config.yaml
n_head: 5
norm: "layernorm"
lr: 0.0024
beta1: 0.95
weight_decay: 0.27
grad_clip: 1.0
schedule: "wsd"
decay_fraction: 0.946
train_tokens: 726900000
dataset: "wikipedia_en"
Each number is 128 + 32 x the weight over its row's rms, rounded and kept within 0 to 255. Layers, rows and columns count from 0. Numbers have three digits each. The size before them is the row's rms in percent of the matrix's.

# layer 5 MLP up, 2560x640, rms 0.0499, rows 2483-2503, columns 0-159
108:152130138136028128174089124119111168141191144166120185137208091168138133129155073138129190084101084122077083124143115169181114135129143087153135156133145137168149161122130146137164174118091148153117073116133132178062122127137141077026113111126083189123095140154095082155151163089058147136173123114170138161083140130085135135134117123024141122038135062174170062101130120081155155139102118133108108115136111122127089164151167113156146118148096138151121149117115139175172093135124126
106:120152175103097102121098130107077134138153126041153145097103128122205119121157166156193197139134132115124144112159156085121156049120046127137108174113119118119137123081151104125154131128159147080144147124116197106081079146077134125182090131074137142142198077127090103114107177137068105115130133070170116118136102128155123047079155162111163163203114125137046105171118223134160118183143092153119148107113121124160120127128100154128117127106108132134101106086133140176213129155150157
101:115094075120133154152169097125149135156063174102153117135126119156147095149140100102148101060117172153134119129192074099090112191146120091079205150134155089135052109122090139108140113128110114119075116164092141085073185091134178191119102109159152136133101069134170162109072118110114171120137094093157129109162145155133198144125186174165135147076105087147136136120130154181095115098106074092198152135132144134129040190077097150101083120129116131103070130164190142107099123100169125
097:140104102100179124125088173131116143085114106093127150155145069156130138162159142111133152166128058128188068128153165146202098095114135077154113129077122136105176114132129084142172070162125112083133152127120142110124117133118151133120148137144090106126112120091174077088135141144147109115101118146105138150117214174133114102090203114101132132155161090069130064138179133150132162095157157066179144122133109075070148146127146100117145122132133106132096128191137115084106069127149094
103:105168153183197179099151150082138140090142102042167171144189122153145116100114151113094150105125122110188106118080098071103074107107149078122131117093146117098130090142150059131097103128126116143156159163170132117135127061056118182157103127108136108157085145130086134122110134133086154137076141152116105081116135086173132165124095164155067110130142116108121196195128121135119104158134125146115163125154132148193108176090042161089090154152147135180107122082139134156118146158160115
098:130141198148172112146117159114157090102143135162093127087099079136128149129108168093106086103105099108138078127113185160082163121150159139131127123180104152127161154146119160162154128158107167076097110080168146073126094084123141141133105166104093117193114160123165108163128112136130138158137059151119134115117158068096055069107126096089145097163086133123135138081177196165144119099139153144134148163165088154125086129122137090097068165106165123093149101139136116149103127094129134
107:156133099187174112167120151162166128122118210123114198094154149135114093129165107153099130153144190129134126137128075134083144066151104170119138155133111145092153133140145102152149173102133176136130114130152171119187131116152117149093140050140102086092118146132155116145131096153169099131162135119080125117123132102086166074208129091152075118144087133063162106151203153098132089188104103120180156070141118102163168111151063095121119135091179108078150066064160137091108092107092143
100:120078093107131115178131134092179129137179104121159168114123103100117122127133143150104156093069149181135174119142132053145106198124085133132101122077168155131109130140112094124121128102145123121104148140144144166091096082135149204143149132172071149118135138143137133054079123203138144126156142136148100179138138097130151162121151143096145138146127189139135152131119094121097084118121075079180133157107086117138106112168098131225088145101079107158116113156140109150169079160112093
097:116159185154147111135118132120147078056125142132058142108100181221159131153167102130151064177157159140107069147107085106156136110142105098132103136110121133154122131126138190136043121138109106093111184108150116083178174092150104105134189133117116129117154135122120085073138146139072120123068099141099143175140137152144128154140114125160129097118136107174176107180157093155169082180191115105115142171119066104136131117067166137114099149164112155078127144098138115148138159123139133
098:095129194104141095106136086192072121143113194145083126101108082117204140098094146100172168125136168190145119101152141151166126120104133113122109127075102123113107145118138166125097056137169100070087132166117168155131171133127131113162137128143076138131123076068132083166098125108141079177171109142072116112072103144077090117105131125137096095144132210157158121134098125155133200117129113118064198101198162130123089142131145141118084160111105141193084168112138087146197118130126173
098:129168172112169130105078095116160135127083152115133136139143171109144183109113074143092069166108161066123126131112086166094077173038059131122122149101106110069110139090112147155128143120102187153109109144125123166126092135202139078153103091160099146098179156156130192106122145143072143145092062124130083209119190129126129126180114127140081147146145126117111104089110116140128120110114155106139118103127130117128146136103114166097080098128103107125149134124181147142145090146073092
098:114137053115168128154056133166102175140119168104122116162170104114120210072125150143216155135080137100133120119123125112127131139140146100120144150151115129119161136178135090089117130105154167070140186096100116111104109129088172136143086130134163063097131176186102092125109152078128140181087187060136139122116127171085119165028116160101125172162062125133104175067118160142128076135141156146125163232128104160110132166156162175106108133139109131121071151086114084108113127113068104
102:148121108148091151105125108138071167107084130147131118134109120084172119159124098132098108158136067134142078115160143102181173125132136140130066115138101135115121097115131087145107132094100104171170124149128069112218133151127116105059119127103119151123082143101100147113129155148143100169146059097086098125097081091086171172091167131085213125137146154139140145091088137131114162151124091107149111105105111146106130139146118084128109149146204102158118145134149109120166098180087153
106:139124137132177126143172131135118114083140141124123111087165117122155135143136118121094115138134068146100105112179103134157124137151083084130172113139127165135106110099102162140118140104148200151160095106123120097158131166094111094139181132101103187101133164192153180129149102115056142073113103159114118134095167087116107165128157114143134157141100082149081118171161096143143086161136121120107191109159091155105185139114169118142123160122110097098076172135124120123108116158166104
097:087181132151121124114149150155155098129110088075075115124152177131075169096140131097140098140135147103087112163145097091072076158128092121157171138133130141193158097158108139136088143124119116144113075086142148137143196115177065091075146144093134158171167099149114110174126076128132092101107131182134175070140119063210132096130140115159113104129136136138175123119118109131117116150150167151116115120092128104153120126101166105166097114119139122128172095188117118148089087061147193
102:155134097195128134091138102098103167159136088122158128109139104118121151104140118158193130177122143123109087147121136139114177178124143131152115201085152111105101123121143146111154112078105113115087124118126131140106149132171103128126073102136096089106105180132156192108130107157116163194071128143151143104094087098066118114155113094128108124124146164140174197148093169145165112119124128129064118158150117209124151146118107192101162118099089147126142082122100107121102145092124170
137:173121124130144147069148143092078097133144129102132116135211111156124106176039126142155182116121137162169102098151076123125126103097134145122094126115039147133128155194203148112165088098108163088137166096153174154106161121169099126165145132091095124072166112180105089180124123132112093118085112073127083065102093226098148151116160130124145095062138153162148109077072163051108109150064130169083174161091099177097106125130158118199161133139120084136130079104184101117104161098096132
100:172155147145113101121126162100122114110172064115090147165157134084115104111163151106112133146138091152076139157166107120117174094101142168156063066126080108137154116095216139091078151154165144093152120108109120134112151091098116096128140108156159108129170061081118143157144121109095138101186136143115118193141165134124129197103169126160098152153149089142115051175149146146149092099111077088121162126140128169112143095169208063134098140193078164115137135090099124158143145155073191
103:107092169137151123085118091120135152114053091054142109133068142111158153169127134200049122096111086177058086197078146058175108096224118102084143138112124076110128120126189135146128105120117129146148199153167090089048174105122075090088109119125138205139163094145142101173141069154145092136134090123107102152149160140133081139100132154181137144108093103098128135090193122139053135138162164130165143115142093206121181079074121104105077140192114108116130138136107123115189094133090140
100:125147093123112123158142143161086108087086121139130175154148111056123136122166144116128107093135164090151153128117122110153101153166110164154162078114147106157091172151118083104107133130123120121109069100114098090149042099150136079176086140117062180163105114124162139153071105125108118149062118125074145084087138119083112105092141130135166171039081215143157138135144121118067096192092158104130164108153105126153140113149108138137127133160169136146177117140172159148143132150122123
088:081123125088194170099138058168169077115102161141120156099082121172137116077084079117045134091102110147109118170119106126137123134133090153132143096149124115095136103112137127124105100093120100146113108123113094133131106128161158066094100073129143065127103134184158158132136122128121126061135150104111139185097115145173152155153024113068114111133161149143157140160072128139169178174092150131083191148171156088080133122121207153094131107184152113117099082136105126130109176096177118
# layer 5 MLP down (transposed), 2560x640, rms 0.0495, rows 2483-2502, columns 0-159
109:111113127110106133125158128150097124137138074124070155128131204117065138137124092168180112139127105104079123156136128129115098115150104137158115199158155098092195086096086178166164147123137123118139109098084122148119090149199126105151094124138150131113079152133180161151102153127106105126102144191145081135160138136132102179150131080101150111217136035151167157130152157199132075182136081189093150051183096139096147151118136136097155126115161148133108150107108091171127162158137106
105:175079149165120139119132158178129114155096147124140162111128160205136106144127161132125144124117060130159097180117061141148047124121077100158139121137159078112150128138194139148132100141091169120117122172057174154137091121088091144117129192146133100191126137117173102161086137115132069110150073087083124100190138119121152119097155176086159111113110119117129132161072156158127036180115103130137087120103150113128161165140150135102131104138070057121119094186147119179078118152149182
108:172124131136146111158068134184142164146124138153115094073116128130132123129107139085172191094151070098187084121151092104085151136117139159172096133071119137142155122143152175104050158123155127129133116092138091114180156119147193124174104088109156092156176171112135080107175065129118104137095160119200101136094125133160157103073183121087150136036167157097116163163144132070113145118126121108072154084133131118105130107180133157145172166185156086115109084139131167142062079156160179
103:098101109070094093134075167160127110137093152134063109207139121076105186095096122111104118173139161181102165123151106164123121131121134105092142080077159132121124098149151107155132094221130116103137165179217153160129165077124100122129091042104157174132083040121116132123139123180176116134161159137139143133158100128138167121104138193093158123082113120099189142176136088127095135117146112114126152134115130121121156130123140126164073076119117073109111120100108106143139122168118140
100:121115122151071088129177212114151090209125104102099118086130103144084166168152130150087103157155157067087156105110112123089113163125129148084115149155079190166172091118167124151143133156123083179127076139086110148115088108114144142132081076147096148102144138118190136138123194162161126110089129107106121130067104146135084136074169075124185089137177142127111142133107143072199102129155101109179131171085117111114169080157153118204107202146170180126117094110164122140133138123101104
100:112073103146102189117137145162146145036117121124114082121061102151118187126146139138157185146141098104103095153164181145165122176162164145096104123137179109151095091079076175113117178121119133150076132137092169124141146118108116106128064116156119145087053138113093125162169139154080134120073119162137153145111086159110132098116135136168160095140172130107093173129128090162101142141132108114081220154170141096167091153147145161131119125161095103104104120154149096132119119132142141
106:108082098113094202153177165130116119185161131178112095116082075162106102145143141134139063073131153133072121121120146104127159099138177141150151134108094123115171152101129159112126066105059135065109154109111113136153149176133110087145153105129157147152108147131109137080145097113126127134102182129107101127075090103119212155106085159155130128147176092119158165084138109159172081105083113124129123124120099123103102130047101120132146115104130159146171087140107136068150149142136136
099:168122151120161100117059113055151169123113087113177131147120161159091165098102130118116123162097133048035130067081074117092154180131158128111128176113162162119133150083076128124152131166104078171137136057119180087094101092128102107147200062113099107079079172127079144120120133116097141124048116086111158139117114092107130087105122151140133116096109132128134146110102104094119166095110159117109123094186140126165144152110107176139204146098143117170170122095128137113147137150149171
103:110141164056171134163136161127170138129108123106168127088115160134096128144098146143125126091107140162120147137164131063102111165132125106118083108144161084144047158130110121167124141098155136076130052130167097176110092169090129108183159109105133117139156134117176192153114154131139119105143100134114113180063064170221108123119095126112131108137116105154160143094106168056161044157167190113135140074157146118111137206172146110113151114089147143146168159161115096149165096083138105
105:145130088132149143153123181090118079149208130106107127117112072150147078157177119093129115100140119091118099153073133061165133158090117177110059164093147121120064166129067106160106140144124132103091193125135139152118112100163099157081130143137106122138107149057137158158136108165111146172119169113165151113161133168161114146081116134112126127091117145132050183158133151091140131147085168110120174127112058148110107110103142120092117112128113099154096144109163169098121137141113108
105:094082119197127096163122148128146162093118107132085088097105107132155166124117085086097082089133127120145168072144142132101139174097128150189110141105146081188103158062085157077129119100087154116130174100191155160181134107146160073144136099154099137141126106057187121076124143093115116113144125110186152130111131132168140137099137122115124117120139144146131170066134141116125155142101178099103127123193143133073117120194073070117090149139161118107106123123093169142138150095149104
092:140133148144130117178115089174178110161164103102126146173129231073157163149174177153088105072121142118107130111122085106092135124117130144065127083184105182137109104049168194128158064189136179111091103144154139135093146164086104122131170128135123100130169134111113187156147155130118168117059142087131176093114099106148105124131167134103115100144119157146114124116147083122134114140147164068130137233135145130127146126185150140129121105146108193141130141175143082155106043173176108
099:159167104108108117140084094154112117118136146223186123183104117198139132134075135161121164099154089083092124152143124160154103157072144181148162144118138138114109167118095140090176131152110126157127143130102110108121161183119155147115142087144112150143090062101164136164090122095159123077147170139119120186079155141082134197138102112113140130141137171141084106153069126151127124152163110085121144065219093123131143089143138162134191135084095140135152146086072183151098103134111159
110:131138145138174127142154179094147129105209089108123140173119070153094164067123148126201131134157128172161094153136143137120099145102138181093107128163137143129145065106131143182118139103127115122171140077092169078135171136118185156124117140065133159112115112163151091122147108148123152191092138117130100150133133136103062161123099132129157153100097175120132143091189133180113192154171141117083149108085087169157127165073113106125190079158119066098108118152112093150103145186096130
102:139106110049150113166141103162155155130049109095130113097118132087088157107162140116134122117111124150160158131130087186150133123104061085157131095150117099122122115133142127160154179151104120095125199181161103144139133128156142180100122077089169150132101134161105057148147154167109154108085131163089115119071160114109133103136136105099149143088144100168141205121191152100156099096106114110138116072056137135123149141182082165150175119115088100132146167175128123109118114127076159
102:124125151100110143110111145174135124148092170147112153080147156127108163094103199136117155112099077130156147115134084129124103125124203123079147109127044099145138087071078187225131109206142080152140123104113082130118150138122165090064117144144141097161110180091074127097099096127165097079127156121147168134108078120119167107186094111144182132142124130116168082134109147070121129095107153146131145100130139132096141116082141120107109161159124140144148124144154126067126114173161082
119:136133090095165194118189095110135115118108110179159160111141134163179119100115136108146153112090095123085090151195156147157117174167137106140145127091095154108175146161183162130146177114105122111167109185168201177109119160169114126138137083147121163124106085151105115105091134148154109164084128139150114116142134202071159164104102118124169109164148139131152160164098147095136120141145076106048144177159193062068078146176134121137183163118143140113098130128122124157181129063084179
101:113109109101140136139151168101127145154129146125157132179165095139095091124135100110145108160132139163192079079096126109101168126125130108107105104162125117108090180101107151057131200122157131112220114159091130068139107138099099127119229080135094166122101116160137182025072152125124105126112129086134142102078156110149108133107108102070124066119138105125083123146141133177141115132101141098147101123165114134127181160137202156083128038113060223111124119110102120098086118150098102
102:154122135184157155135083138115081148156105099078155149161158083115162070136115075208133124161170131143098095166132165154121113132133162114145113110101149129108106153128153122123117063084173161089143124111101108160134136149120101132162169090146117136131152165152142170175099150185106087159156153133095077183112162193150121068078133165124071097138145116106145109114125120154121124126134152112153101062125172176146086138091121124077130090142113076133174151179194116111192136161134126
103:171146164127177164168143098145161129090124075164175180185126129137103153154073135192148110111120080101133143098131108095027147129145083162128175090078089109085161153143135129136122066193056079129153118125109151122154087163152129200112176128086154153151115142123168083109117197168123119124106162115131126086102105184130116123072157093131203162140102170138154165142109161141150154060104117142082128120140114159131177185181217115128127067152134092118088158156117074128193153137142175